config.toml
positions = "rope"
rope_theta = 10000.0
attn_scale = 0.125
parallel_block = false
init_std_o = 0.00928
beta1 = 0.95
schedule = "wsd"
final_lr_fraction = 0.1
batch_tokens = [16384, 32768, 49152]
Each number is 500 + 50 x the weight over its row's rms, rounded and kept within 0 to 999. Layers, rows and columns count from 0. Numbers have three digits each. The size before them is the row's rms in percent of the matrix's.

# gate: layer 6 MLP gate, 512x192, rms 0.186, rows 37-60, columns 0-191
# up: layer 6 MLP up, 512x192, rms 0.2, rows 37-60, columns 0-191
# down: layer 6 MLP down (transposed), 512x192, rms 0.12, rows 37-60, columns 0-191
gate37 108:495547422507527469486513534508492526546484546562399532447333482525541547480371536522582483505483479568511488619536491476457465446458468565497443518513484524481482524495506458487453507600534497533504478542501462535534414504321513491411455477534401545548447525485478521446490457495570573490522446478511465462505420595526518567487568537409434517577467462576449541525462538548368477516504541574428556612502462498444554481431460500453467582490503441450500591475440459464516469443469605505471466516557510464528472449534436526462515561581517492486462438545494622518494509489519454562
up37 096:492550539575556420511498454589432416481434476595487488441504456526576516618504491487488483498463452495582558530436537505500560458478519493451481397457506490574453478465408448520498531433572536497410399527611421483541563413426552483471486523475477527564472573493545501427473465389475469488460488519526438510447473580479431581517521498474480556565494564459469497575466435576450536442384504475461473565477531495529457424517452538404478500504500512483531572492469462486465468468582560518464545554470478497536538461486427518548543508578386581470429564578482503506485562514502638550
down37 109:570449457440426485471511474469469534602540482473689565551439560531559483539457577477511405581572477495473498483605491450539478520591546477572552475498435535359541475496523436501396515502522579549507495510449524526500457526435573562511478464540481548468496483492528556492516460521433518611379449603450519513490507451506521505463516527512490441517526529488468520607496484591467463435569513520554482588581523507481534479503464545476530547502423548495511462564480556467518517469532522573467513336539525452451470535499444468488547473540517518452439433544551555397534517560412480520
gate38 098:450447525398445602443468477458557489489469384556468525505460474466545476376447565415559444468597532495523577498536516487453451492530443502569413447488546516480607458495549533509547588465516652447498489463450535493459431405567536476514474564463472495511482510437544551552509489567493541537413480530539434550472502505513488572498417571462542573534463536470552558455492507493579433491452509431486466447512396468466466513495559507579519410504569527420503494574487578512637420470609465480476406412480546478524505448416501505454535535469475514507505532520495480539564559459504501501
up38 095:523457468558474473560500480456456461484424500399421439450464492481409470525395576491518518563500532516469507438410512462518471420441512553536483532470475547546448432460506484508527580523512492482455445523429483480446437433449553478471512578408548466482520503542417528561455560511462513507473648432519493597578378468482506552487470530549425605527420509465444501539500505549512473513555507477429486543435521509557465404536575502564581575389567412493409477547409512458500511483524535404382550513559472429486469466513526514534446478482493419526506515520535613471454479576528515477
down38 097:431608558409478548426454522487553472561464493546519557475509557491566488469500486536524494399543400626535511577511523378531393503513478412484509468485468570494562523493555489480493406450476523461445548534540500489479435586463529515546480495515496493558468528520470498458547499490498532514498661526489543486416526525522459452560527606457514458461464504453511504511468659525555524484397560512626439564511482482464465508517497526429497462520502591471540528531495546518545450534515525592595338424457483570425457478458498482531502508545493504437572491433471451523490417501436517498
gate39 090:504568621442572505518530467504580544473516479540568415441569455497532411528430560466550491459538509526434444505391528492441516491496549477574462550439471509543473557519579458500451419576526381587436576396577470526540492518452467558475576449496478463572579498492510548483540574512430506495471531504435422507482500374549453518464446555516481588451602440521445464527401490459589533494510540451500513453443466550518517496582375465541508524502502400533467493487513400533412544547484532601510478459478559483591530469470501563539501458481468544510487570521463513503474582463503503530
up39 100:459528558503483455412438589507474596478560523495475501453514444517513500546509536432584612481465518554564548613554606563463598506430510473419485524450519532555508534430439493575543452555496408513438522475419449445432478489522524510493517444441473524485515539476567407482511464476617399575499542533488526515473531511516453635456506489530459507517507505554500489444470502475446478491501483480473437481494515478473454491428467417555508564518482449471502469457502498528633518490538503461547372424451505633546404421529475510473442543580578542551466542524468546541541584591549495563
down39 096:547484558404488514530515415433507501472468413553503461518434556521496522482577582522556529478553611527502513484436470508476558586525461509464474484537457494462422497581591415566479473447437501526544464514379469546521511460520437465413451490489547432496521559480438479506454424432499593491362533445593616441482507497432481513517424440436516525480505479337467514498527561456569510527546562516463558505457579477451586464447426447509453499546470431510461537454583441460439522539453544516469431428559575482506458612473505515513589514470514517522518486512495432474434464562462457502
gate40 092:474562440524557573563556440457474444515561475415476502510417572449492521498559427539535523503515505435558476427506543536464482548434489513497468491508483494516576435408442462502505599561384515501490563452541511445475542545436499520533490544578515466448438540530512437560447550444492584485597489595540553498474509532538539433541500538520527563514520427484573479557503506570533470435409585442356546494486526514432480481531584566543480599429478591549592422509446649494423415441510443508552471573471532549501436499433410503560486580468491492528513509511480466520499520465455515525
up40 103:483544433603530476509504503455534426551514545443518574512453562488508509397509392446495424489453577452512517497590477513552504507492530460583441429435417455544632516462500512485510533507587547566522533478507594546578535544611564546558505482467410511375464434465538427569461487392526471512537430530550466532560512525515513493395401516454495562535464472473510508478449480505577495461505525520483468506482458489560480538621546525538410511537549511522597573514473497519550511563506467502514448439581495470493471434474435456504564418461531492427480492413434420394434481490540529464
down40 096:554513558448511605537440504526483583400457508567571359487473551487492519478456507507422563569565386556463476515504503568496506512581541530458485517581507425488481525549495509470546481507465443478466448403508520517472469454511436536491526520486404531453577532391449459417500474463427461478536607560415519524413447504473489508558447541530481526488555401493539481509454574467472524462513431441514528452507553559489563535458476500519503501470443434471533478605502450569593516442518432539457566559444478382488464449515591428438541567472509546573505485420545568490561381502453478474
gate41 093:478487510507505470477508516481525524573532476532401469582472496562433498573550457512510505502354397441482556503541549463490512505557558532450544406606513498525554515405521483527447448480491540390540539499517513487482544448461466473480384524525500466500457511525570568514475504464519437412560603494444539600580555503453589580536457517520480455533519478500518480538477472472487501507477473556427478457480537415464482388434590551463423504472459558540542474542458571526629448468568509496587572502478516486496433421605525579431429411463573498554469488455480547539497514498382536436
up41 097:404519398539534482567523502531543468520512424509499489495410544455476524461525474576488551401546450449543475457591513524460443501520571498510565588555480535528452568458507546398415527463414441544479458535466476557469517544515526493546507549415427517481484675423460527485506541518574461484461503507497449463567524523441577472364523465479479456410430438536452525528441530534471515515474585415502619559446516494468492474585456441463562523458505429472488471583567590434509496466464506453513482555458631469535445407473525437473531535492402496504449435482530503505452523538536484453
down41 096:562418627445543593534477463538501472470537506476468409609474464520522565532522464464495524538503562593438472526511506443392502506527546450471538470471529473575410460469515490522563494495553445557536461506585474471505524465485521466515410468589515513515412425488460559485529470507438515503616651488482523496422451466530465506525449436519509594565459513572466555525594472617534436503477468555457518498605562517492498467521523527467471500456486481506598443482447448567406548463528448508488475610502444562517515543504444448576499469549551384484505542540444448480594406522524469439
gate42 102:501493501498453369464521528471500446518543583500535527450501386526509576523515502560465483507484440529430551611521495478408538510502446476462378433576580520503489504493501486534547549467551410482444529529485475445396405554468615391545509422510463487464501437487494481569500542437529488488454546549415593505502468443471446530417518458516486591510404537496424519480480511390454529535426440578503484585471544591551542441558495476572557436512417413431527559559468492554547536547508514523492460440483454524420521504506472561585496425502549475511534507467592531437541577492494468529
up42 100:559471492598525478444591471562553469586503471475504626491520417469492444447541495530545505504516512547400586490499495448518479524525532573420426583466485410474411473461416535439373455516500477436509443491511545550455499426478526504438410546447507431576441445533601491515481565493552521420486507531532491435496551547474497337564570491512545524460562484503511439576461492543420515514468519531492484475468592557442549574500436434484528521537492535488491509489620442520589607485582478551534390470479495491559468523529511487469532493460494530465546534447421435485513466507440523580
down42 101:468647520508456572558498535516519468472481463505507455543437561545472500561520570419587541531586517385564476431529553509476467481479550445642501542429532525504487506516494501588572465363559551542473470519428488598433591521517484518509479447528486524448503585415480468550450448535532460424452608467466420561506431487520514523429482544464495442495451548516559445417441574457576470505455559458445523469516415475497467480513577541480547530508513511522459432507507495442497524541556488478456654541553435553510574482537486415454499410493499494463503550456462590528555511545556472517
gate43 104:462524454555541476476494504497533560572563504539435568449381530526466559481444588466500506500497512499620511524452575564470438471454433472515435584472569430595567436450494441512502485488466505432515525515502502486520529538449549509500490591582409562528460444538437530382452560478459519540498489531506467578467503482592468594444509558494470482545512559477522572517528492462448452484407494482527503513465506487559585565464637462500600517637603458540483510537497520449513494604483521576520488461495473420535409478476564484473469438529503635427564536548577466523530484520446533446
up43 103:498500492537450594517424512468563554437496488503456591492559543464457478530475501513538533512502482561412486510523544467398425582387458555557501457525573484553493434449520493532581407462526518478458491545451436498488511522561527459527580513448485513544473527577537484578519440538602463562464571507455456559497565500395530571431460504404424471466460539526525466541550431403385543560496420589483470534495458579486463446484596536462446617557501459504492496425491558521527541483528524451511497491561431486442476448603548516401441445507467490447553513531394506534494599528449543544
down43 101:502531481556516386497515551529537483448508506458467488420401517506462525478554501590481556513524513508613466491495543486481467467539442498445415552497574468531518503519431548491558512484520524516592496511506466565446548490453526495487608526584565442483501509519518544548485472512503472447538518526478480638539414478548408548461518516622539486558526560529493499437558494454495465519532482424526462524455555584511595533525583580471613556458515549443590563432474592407558420474428452531392522402529528486451558505455496473457471510443485515534519446421621548574481545534456615555
gate44 098:495510489552522596517490447377569494528506483467501467417544467511514472540449534460524448470539526484511506590496465533549485489470519505577465551493490418391519498544552510481556443521571498485423441553556566541558641479522551560408472528589552456456395413461571582528498549456552598524429424545532523437506476443460539458523526551530522578496523504445604486557472457464456483507537545493444494420558511379543457574503439472567478447503557467595548491429549524550433536535598459570481401545467482431517537447466474545501473518529458491500505593480553420499459503569593469479
up44 096:582562592413544501512450427523454457468523415532492469504438569512425461572489520467538466616522558410543580551501493490561388494409359461598547429505564629522513500502480499555475499439479441468446375462588541560454576474538524563517532512568574512473481467480593451597519467541540558513473433427552472530488568535483506497486395523481428582435498545514534522538533508524468534498584504494453476424488543471579547510486487451551561517438480458462416485512565473614489471495502562507518480433552543422494519483519436510504506475528532541498484487501452395505479520568469500528
down44 101:475524490540455524475492499513467454567451561514487444431574434519437477539496468288555490558490504440542443475507567471497482441532572498385544488520494462452515497491403457519536523499475444531420561558484523579454520498572516443495519547518384441510524542425551532480524472482456617528386414588452506475528481476440497549609517489545563390536576540489518496491466427407574553547509460480547469432566499495499618489557486460482485395502467489504572514543514504470455561547571402501473534467533484476546487504511459414546484570460613498495586561538468484483458494502509514445
gate45 095:421531472530491476514491468519559514492556439546478486495510517560439465446472534590577605512504559394466505493564586458438520551467496463431614526600522410495504515491460429599551447413492367521508499480441559506532469465593463511517515558519539524470607535401541444584390494525530459463475521458505520532544562503534504457453523462436407544526535489504469619573576600512510482455457518402571538408504403542542522567518461451502471495455499453470440495560381469505549470478523477526511537568488544461437508469532437418468576502464585517454513489444424502477456543491496506512
up45 103:462417469491502435476513437535617459488504525541456467423446529493460502464462554544514482420482556507461405461538435543448479440520521410452477524525451483635523525561551560496528503528462517456477471525451515518482584542524444454553442516536447461485518503480592521467496557567481558508530457453603492443522540452501502436448407421525494469456526516457537507561449487490675511410494484508509547429486497453472580522494482495512481450488552537545565498482404409500556402474632562448610543478504468529484520485428553598508440429433499428497387449508378495445504495452450519448
down45 095:546514499552529523472534522505529548390521500519561443553505419556586487473551545440469442483498414533492551555441459471562510506474496549497509513540591463507483501498412499445547448432615535459527528537555465519494433356487475617506567494538523510510489519481423552522486512558563464506553555567475475553480514584542486563527515522427496580521512417538455568483522510540415495623478511510438463574604601488567431461470507535504459522417381505441511533583561554538412538518399397431436474508502556536511535495514419462509446533564541579469515527525592532510457520549588483459
gate46 094:468469516523465444502456618576511504501534515435555518456459456478414490535553551502453452532490434536523525574473597575537439441559477476501525518584477492569450555534483502494476502508516539495489518531558571470507393473409377498394544448531440521518556460535516558466462396397515439478517519500478419478474592572489512591525409574514511507522439546539501397471501543483516505415534564479532508502475569524575467478506608553485511464566420505421556465545507379439536561510535509638493422503532462460568484421521589457447421522561571513428495497548463468518519490545572519480
up46 099:530535519494559474400475457551476494607530553521582443522532479444542437554506455534422456509563488451526475514487528483645611416562471560418433446450438423426498478454484429480502495539565539462489417485556454485456556573463504476462527498494463519435489437506458534554544489503470454486486588479532563462478427530485504442618425507506616603521508506454599522503474449609495446545455496536561619540522448417517470550435470491431404437533477503551523533482527630544553499497484485504537453477439472485513496521469571467549465523528487527460480556570584482531470490615538538444
down46 100:465538445459508554434513473440495520432497425476463529567536481465431551426529528512588535561482450429526466415398527498485524525383511505531541443546450531492466595477409451359536476390517443471460550535516526488530474557553503537505381436456403484509465542452553488430398516495460509547335639456486479516498479461481549483410511491462522528521487530498602504456504491520426492542389463520632531515526576498431483447483461518496589496445496481541490485504574504528496486576526490481502551470576528553587524524504509490485535414562425440516514580484442502473480564467521518481
gate47 101:536504509562423454461419546481471430507524487626472467432557449613537520495426513493541521445483597528457532420485517536566405496550560465548500535504522390507512420446525454555476533588470530518529471477478557535484578422425543507538514524490563453481554513547477472485478496524475519452469510434520456496468448544610345512423459519452476453484492545548443541504489531513399513468482480512521416413502403492404560420496574485564413558520498524510467465490407439405542531482574573377488522550528420516468575472498505456497472442508508473509469515480533563588492509548437437402
up47 104:506483603470575491573496492481531562549530556526470440503489567473487491517480440447410452397476450499451465564499562542548524515409468556546459539443492517537555448585497440612476500498380631475488404512425530465538459465508511586469495510537450513583473501539435523631554518481526494508510526453539400369485482533538457546578538466437478431538487475501526558544494476591552478497587491588454515541549569454512473424555502506452530456519528526495523458499464451530562453497432441516608428520552496583464482396500447578490572547529601402463482486524459549502526531470476458461
down47 097:502439422447619467573549529514524466573590449498483504484457504489482508599549540631524529589401381479554540555482504503490501468558490476541501419465504542430455556512481519437450526457506454413461443518648436549597430451401443478465490532521460460463541491558535496472448414495481488494525553470513390476502512499379572483537524446477499544542588453527519439447505550507557450592410510506475494593452568508491513595509496490464447521535449508448505443455554569526457512462383608497534434506483528555516432507502536517497507490486569528525579524494397501509487459539550506486
gate48 105:487534516500491538507526634491375528519577501542520514478474593527525525507530631518524481538560429480402530481490497566421517452502459474391463476490560499552561488535582547441535474379475473503414436530514560497471577476496557360540400504465493547383495521520438487489550527426469483490531556545441430559550478609479505519509456495452507515534537493536460574526486580588538518538452581584579452427480421509531500564508577569528398426469474518488429521479495485426454499595540541567454467512591483476503511428495560527537548522432468529516445492510479503453458480496557432520
up48 106:528529535489510494416467506450541500536516560554467525472484471426488498528469538448416460544550576548428441556491517478416519574517532557542524494526461513590609421506480486572468560475506561555433484400599524524511457526550488485460552417482591516526447599499452490517522403486472498433564518348592475487533444524521441524555519532471447443470466600525453511554462558565535437476506486524519474536477469487521471549467556513434568567433474523564549466527503468491477442558636532525436541510569620625567459519506466633481535587556508465461539495546478521456445578509487551500
down48 105:435547529551455428466477476397482533520577547481463612457487570474459550448498520484408509457537466535542474544491542491396493474579541471502493568405497470579504552484465392535395518499490495558562467465517501453533482457499520562510382477530469364513538481500499455506477498464512511545399496576528450546486492529565481514418436380431511561502510498418473416518546504567521473450417510442530465564519520523535453563488500613588451491459411480474577545404472471523538609563514549501498489506532456515458492549493505480439549567513436457471524442515489456491564398400567401439
gate49 090:508473486438488469482482533501421466494498585498474400528446543483574446537455439490437465522499559540383437405560571533486470471522518589537490426477536459481485452558523468518497535450565496536492497572531464538600493629478590445494448522629553586495449458503503557493494448472537534512435506415524574576560458522466429430495516437504615578458398577547556482586464513482534602445604531541485496496596484460455508452414543566407499533517406529549456553508466480413531437484542521413483534492529469551435492416471450512520539503481464439462543485419466496499487518517471476456
up49 095:452486471538553526516535569509514381429525508580482507523391513528551447451457504513554588521507401474424491425522501549514448469509540540510515560547395455422552452502560475469635626525498431534482432513472504529558542542418487485515484375553539444483533453458478523496420544416538518596514474538562510424525443570492502405480457553488504430460553540581440528511544473609529607466448507538507517453556468486439486479529485496466457463507517496450531516423458468537578465532565550547526508416515479643529487525535481486475464472506552616403489495495493542404402511498504495506
down49 097:524577409480526488440516436558514519510504416541451478579510461450433430570513420430545452453485438538474484576553526453555530474571424481459514479513568478526469492545434465529423371488523570490481396438542478449463522538600467463510512565506531459489558441568479486496468468436498543417551455455501390521478485441481466593438499462459520487485500465581536584499430443449499431429553568516459484575567565534548546450506466490495384458582611491507549497566497553477458476570507491420506530593485574526443497495518615532442546423455513478557495481506465541528557392488510523584
gate50 097:585501576528503465519496518406581587462461541418474478552478468492452469428543555523500377489467458533394465499487506572515586490422504503431502473557500580570575408566483511467536435554505436485444391496559577630468462450467527498602483492483525510432426499573432447457498520605556567545479463391500406408481423447533459523482464448549531489490583505522576467487596488460486491455420515473490513487566449546549567492514524472515558503569474470511511446510504549530531552500520552515447508499476453516530386484526613510470416490569523473526571537536591561504481433515493504522
up50 089:557456542545487533603552568584554513490484561476477461477600469546402446502482582525574481479467548532521481456554577561465515574490465635469501453503518526555504488554454500464640463530503443489560462542511506570480523424451520512602556481425520496436385373508457494434513480499504581498509555508527469438507469513501527421482504454531478459570494519565475471543483473442598455421462537529437490403516490540440555605491522511534517547403465571516482431491487522452460439492434487581515499513427479528622499503494594573508444526476511469522606533437521590526444424509455545534
down50 112:446531487475567476500461504457494603452489497482569453467530414452513477473562579524531451501547572522417533508545468450470505520513541440471553521485470520479535603473435464561439468408409424460572503515493518502521511517526538469489478515523543492562574527492503545463468491494603432504456590551486452424523458435500544493457460371505553488428540478537475542447496522591458437581468445483541497529533520553479432480511565516444485568680467441503518495486545479550600501502525422566501539479614468461492419389547445391461414496550448573494386552614570461506518483516528535513
gate51 118:494461537429482497511633470510382476426508539441429488423499515484480537490572473547524586425451414560484589500413566457498487467468563532479529554463556519625599523480459502370419572464500479501536455483484521461468496481528528549558506487520464444495499469485469465577515557454536546503505484426521468482581554494533443612447479501439477416529522458489514480429431539480558536530526449489560514534493601577543445523370477528522560509508508379497538482534533482568492524482569477510569529565499426399601507488514545539486472566452591583534478547494538486520528506432516557375
up51 109:532544489487497495428511421479572538448604499453526424502493531473516437461494414550568543470526513497477582427509520540505485546467456456480594464435537467495467516493538541475480572463497424551517469501536463552640538440580419507471470570470507447404626462460558429499492482520444606553485488483525466528546560517580546485485449501458474621528477593491516455482457480607518461545583527477504392442488509573550511487455601480530428445486460460535467537570498485525490534573478498510492457600445472484614530592439503573480545511483488566500601498589533479569498542488581569412
down51 104:482438516431584482510598507520449479487549571517469500414523509473501499461517507499475486413487430473490468523471528476533460478472513509510494570470573497639540518565439441433387500580550568522487434538461514497401502552516553525653541545538490461473499507490526594504535598511473550526550465547548489501587575509528466585477529556531523419572481448422516473441477571423551533468507423460551544562515592581603443530550415527516500427455517459437561452542531549529525509510431600498571478500509490459563481415460567454467497617469594532587459529573474538547525531497482518437
gate52 090:507593492463469526507497438530547500480496625453515587553478508455513474472506586505540555540491446641481517454556499398540434481397544498441536473590413515496506597473506505486502411525610478485503623505453481476533488480475494507415587411503566485453477430544546562567490481521475432387457506504479423519402405546522508509374452483449427516483474541491526479536537505544399457416462443492520458564498501549497513500467515422456594417473558565529486526525506486428582499510509465511521577479495654523478464559471509546541479500566481491511491437555538417485511532503522563542
up52 091:588486415499569497535527517555599500584492411455473554473508489476551470537440469491519423489539451524545442460492470553538493480453501484473539446572413418489430507505528409515529441458506420400598537514483456565534590475473509512446501382514475457574481394572491550511536578536542566470472495532563471605529441548525449446502518515476542424548546481422492513431549513491483472501432492505455521443544534508497511427491491530461572481458551584507468469459434452501472464545444605591537494451499510492484403423393500400590474425482548441523447554514577557498582526402578514452
down52 105:427437605480418422511427469429492451472529571484496498513435476490498553448494558590391497506464493509505461474550505530544480423527566474472438479432528533555547482459514437571489463489430472595462526551500481495512503516503493444448505478514543532448412444420533457529523506484457422466212407586499487546540455523517454518432506492523441489546498519490528464507516537554420519448490459504545423508517427393542440510527457487454570547445539513448439437512488615523553583469533521477441505440495601460461496476502506563499519487445470526517532438579414479489537484550467509495
gate53 091:496534577543510559476533470516515530512500600461404443508449451526663513494552488527455445506465536435519511418513491477453566501532473399565606488563525502525599506580582507423511528498547452516509480497580518576566535432495529453512521521487375546512547540505549530494492482408545449581535584524483500463540490474556549477440457510538473518493515542489491415435479559422553632440491538469501522438577480533507431591538506519481547501519541505469408569473558459480439553515480454585401504424481562487568462492504558470481541535496527385488505574618445447392438463483520526490
up53 107:632410503621510569624416545482532513476549557540499518506471512596520509496379447469513479490504435394530596528514523554456485537482557559497510606523512499425477575427423487499467541575453505504517518601556348429530537506522477500470432556465519483456474541518545446527463483535503481483528486472481499454524579551479515548533526632494508549467518538445558523514537539425532510489454445573543533489496547497406411476448524580565462506497497457472492503554477428398451594557431546520490537496407519433510560552459490533539570562499489538428429526552483554433472547455507488544
down53 105:547483430438470495345496461541522482521394561517529511526519497527593503496539645523402525442607461533494395552554498484549471444581434454560498499466495508616506484503568416486490578506521454485493515475527606554442470439505462509517486416515469495490525492464553560455537443362538543584581471490514537517524542389456616428474486469498477404440501504529506500574510546472568541482548535494399523478481431511592472580465431423486480528575455458466484460500588465484484441500515576501490493499547515564512422476491488464473546514514602447502596479430466478484455507515512496527
gate54 103:478475470521538417552590449480569527507485537521542421495554423537524445408489489515543587460453441524511463450583425527602479529449530500492391410392543517435460467650537477458425399550554503488534510578534514445557596543440561576421589484511520502500506544487488526497381591473509515459492487486548534487480616529502411396479535525482500521426567521536521501466563554554376486398533497500514455490530460497465499581452511534514595551506489538463577515507503469551509552523437499547417570473567491507565576456562533476504485478479536463519530530487513460461525499540510512404
up54 100:490541511500535529524459424450455556539469464535596468464520474470388533523505521527484426470541476530526474451546477448483484554376477472570426449520555531520515564460549501476526488529548457492416516489496484497466474512521440553468454378502482552524519511539566500478417527458459511533466504531548429573518506416459561479394567464557599413404449522530557525529538453583474467511539465625597620547498551547488515537540505503625526536402495518628488484451531409617575467505471452462426475451478560477495517490403526447578537493459476456514534519502563387522541489519538542580
down54 092:516410536559515479474535489478436477376557514471563528548462495494417580572512534465491539533512444471506536526426475590543438456385506431455527437478422503527475413495478457473599527538453538466485438510528551401528415457469498551564522530450475414522504451484522464521471511461479506468463604477496429523526521444583543371481505541518511574522498565578521503456496429463553529583489490569637417523532536455438458539579480528486539469440527357469495504443477509499533520410592459522510496522564538552408537533501508494480548551413467499438502551411546485370543514459546479482
gate55 106:434498599450601556554551505563581451517480542574398554522532489555473529514355513457427538454454453495516543506464559455446418492474474468475450551562426597467453517533487473477506556597469537518465491536510477504484572480516456573556560372573476506439597489536554583519558502489547527524545494443410546512555494555497580552454556531459550522503515472430471510447481461429524493434558483468449414602445466501517481481532487517466566442505521554458410534580474487447518463485583525569511468470532498434440477467582608459507432486484530429483442576545420457512542572514518405480
up55 111:529468502501436515396486501549528474501534462459519455568525493513499511584470459507501564570412483355426471525481490415557469480543454557559497606539508515504530514495500446488438550500500466504411497538630506521357551444405496441544440603471521588443452492452551512534494537439562503534490514537533423491525580511544476504537538485484423442541522527509497475583468557507500441467543443487489500503495573545496472432512408509474559533568503480504401399549545480486435461630519577532407541439436395557425540490562551446553423524452524509505532541475435455491516598541500437445
down55 115:635413457475468477434455358512610461538580457503521484452563572511520488458389479483431391570482466430489512559566597442491555534529541530479472527425570490525620488483483606534499533547488476548464451439544495461469524513473523471514491586483470549463484496504552512564517520502506445527501451524404469444505611508468539560490467513524494439548459532460553503548547462561528461482505496548455438492541570517490442514531530459460518595555467538488502397463487423437531454601548515585583449472487376543517501510500582500565500527560543554468485562488505355443503533536469483457
gate56 103:520471464506470474543472511506498454553492445510567489463550534430557584611470568579523501521494476446462516492432510486394523537499360505540554453490575500528584456534564533517554444629503481588529492438522468558513444444555615531489488504492518519485455417523520454422510490403480529436532463555492396528521481487471493539483444617524508597500538468467600508504519445550510443476510590521567544498453538542522542514499554561473388534475461520511518476488407581470505562508507556603412594509459464516537544561494453538603416423574514568456492541564407554525425516492530464490
up56 097:550505497493507519453503512523495488412601544605484472560482533447486492472460491396514579468474469472525575513542482483625513496488497596538447517556526509525483466589454559499456465570579443435459610512537487512503486507421457450495563529481557464553453565483577551489444510538442443418582477444486459574466457430478555505526452463438453438502446554561482480568563477556486519400500368511546611475502506479491659591536475532599513502475545544481423501408539582521486457470452502540493496547509455529434411529424517461379541486524507469484434500527523513529529513523611554517
down56 103:498476477619425479552443580459485450470512449520496556593540479491491560522506535480553506556560445508493413510544523484459558559550550440451420535484456558436557536421436498440502464416440495393458516502498618534466500497439520527525411526493456577538482511530466391463524463402516540486576542485551600535535511509458452509408523533515539530515498547540453569520560553472499522558478560516571512475527510448441588390495472487524452516444560460521479415655465502548478500531530450510543504454553440415433575566550396570541511505487547463543527561569476475454430451432441440558
gate57 106:568474481465504540447486524447442546581518519484553434484480574538395429538487510506584499522500505543463510520419566476476482436388538462557512412435500466491506501463449450516466557428539324532521453487566527400453470519465518564497502446518476488576500447481544502417492489467541453451507435449475396558519567426460561569485437581492515537465478483544454578462597520445484487455466551453483442527452503510620534459557517474475556544474467501504488505439454500530597464476489479509474520500468494496467491563448493660537455298533526517577463462578430453494466491482551462486
up57 106:534545592431551474543492571447503500654513474460598543503499598460484533455486516459534489478520537609583472497575591560516480581462566494530556471520526467493462490366547490561521502467553586454456436512468450434463527555528562462477469468522403517562429536552480507410523449522519491432454465554548487440456454419516515550484514596516553461506544451557535521557595552461585477498503510448577545571483498548476467488541474503562588541585510500543422545485529405456505490477555499519487492576524538465515503537557518381501511448506436462504421569493471562443552393533452432417
down57 102:416492504525537452454490536497543484447464488528538552536430524533486401464461483527511437490527401520552437449493534499562532516621564484505475508526532563467516493450473516451501472526596432515485524471437475438447529472540468446543516570523449459473541489515570608487556421417506493470409535589523531437470479506523595505544528534534521593477604482471459569556521570500398531492540481558491545526513502552559603466563442490501425394507570439502395452466621524498510427616421586533501440508444487529505404477559530598469545536464545619442531485438443515481527497592489505483
gate58 095:441464539482541500486492570510463523460604483449437507483512480492522515521443603561485562532445502557555446463485535445438436483503517523542400400565534541509458568457504460570472508496626554490438441499456462570468505518534498518496413524487492455551461522524598452504574479549463461530500608466518464474494424447475522558573472540491477527468409492487461529486484488471413437483457469593451500465458418471611482406484477496598486517540549480454506430491487434519621504383477478472558541531501520512435557330515458509511494520498396597518570543480472466523504416490378413506
up58 098:544428474537500452502516474461500432556545515453540505481440551448552481537567441573482532537467457462587522457445509588489535541579521499512448521531519476535481528619484482480501522479526542504557479485482550467493546536437476632490457495424488486397540539543490456548443509539442474493533537562572564411542617555523440484499541565437636463418540464452488485489441444540449545439543544507551512481548453532426540382575555366482533454449487543508543527429490434432526525537497532551560631482429552462585534455433540522523527515641553526525541563525543481569523476475491576537
down58 097:532556550548511472660482479595550479496539482444444529463495469473447543421490492470570412434505542485507414550501475515518516447510480515517579565511488554478569579557496537469518378518420516474515467486517586446557461516427476422503478549598487547472517446490549522456405501497459558470623334406424490494540471477485531485494547451503449505543541482531446546527390468426526554533481443550537552471567515446531458491490493447534484474474509450541427570517470592534423428468478530466565409523512473512500476604498446505535465475468471468475433505477388413600502441543499489580
gate59 103:571431483508526487503527411455500458424469493432485410467505459519501530429529377602527483506551476486529503404542468435488465456504443469511448610546477518496464480419579558433502597537543454569564564421474569491592525511507488656516527495463514516537434479521424575497567466470482584420531518502523530400506455528451599545483459547535551528462509420472434468526477514462493493423510496607483467502450513451539388431521508541516530439528469487453532551524449578549416484463474485473512538488488508444507447555535501602466513490465511460543558536435610517501456607605569493551
up59 096:457533524437476413612514630528471549458539547569564540515465588488469469579442502498502509456517507519456390473442539557453539495455457547513512439567438505458513509488424571535626519529496538444463494499515553462468433559579573519537491490519462514576458463551498433503539437515544530555583530601576516478523461537501548530456439497438519545431424462516493548492448582532560439449477503513557519524518591476487489543536408457440351482541535587530463474537445453490532443463532471465426350478403500436482587444526457439478451475498412557480542503461496529563518534465461561518
down59 101:557536509422488503473555479511511537546486533494456525535498380449588499381502504545441535497487514528500567526518512480475553506487595475578590604547455584472553566456528485513522486459530539478516525434517529493525495550597615493537551478471516468497576440523553456454522507539397627406467584501467550443479490485459507529608468582392465491510450384421470484545434489495507467512476566468489551373440459496579470539443456519587505443541479456529479524537513442459557456533584486536560583551510493461408478468544458432449428555475435543544446496576498499449509449540538403542
gate60 103:490537520421531576533545523536447507560480531480547467463529586483459567486432597530498410509502438503539435579586598493459455540521559540596522428478478528515449463504482579496480510536525486407414591475572516465448527451500559512519501534379491520499457435472436596395435523531485510543403501486549542417467529491588480558391534446544498559500544561513516530485536538449510455448451550490435568482570497588474419459468511519519620522464493450468578387498478486481503397490514530522551480407445534516504497513619534460438405517534474451529555533490508503568548443457474587519
up60 094:588422532578482490379451532497550519533549515548620536543506512518478571432537479485481478524518415464424511544557504459467530454426457577487453511481579501489540510516501440571499494498505542531493546504523493568433523554625603545375549464512521565489428569507426422443420540621541472408572536469491497519521605457516475569492516598487547565487477465424533491515429485515599512497474572494437490558453485471444412556527609492469551512487563407505482461476512548507548462511447572465480486470515528465538400536483560573531486419493426418475554501597496540509447487498525468469
down60 103:442503488513534505489564516436539501504396505559507520516561431517584496518551524378482442510594501435482442464495430531594450483455449473544483490479539511486508600484561463499529576555405492525526471537507494503469471422468444524497443479530499494565462506448524570493485451458491455492754699575495437521512477535468500443559501474557529539541535516467452526500510492440504430549458551551475512627496532503539469561481534540435506454559531517554495453536527491593517610460520524565401498510510482534510510484541556568468514425561513491532523470460388476489519534492508582567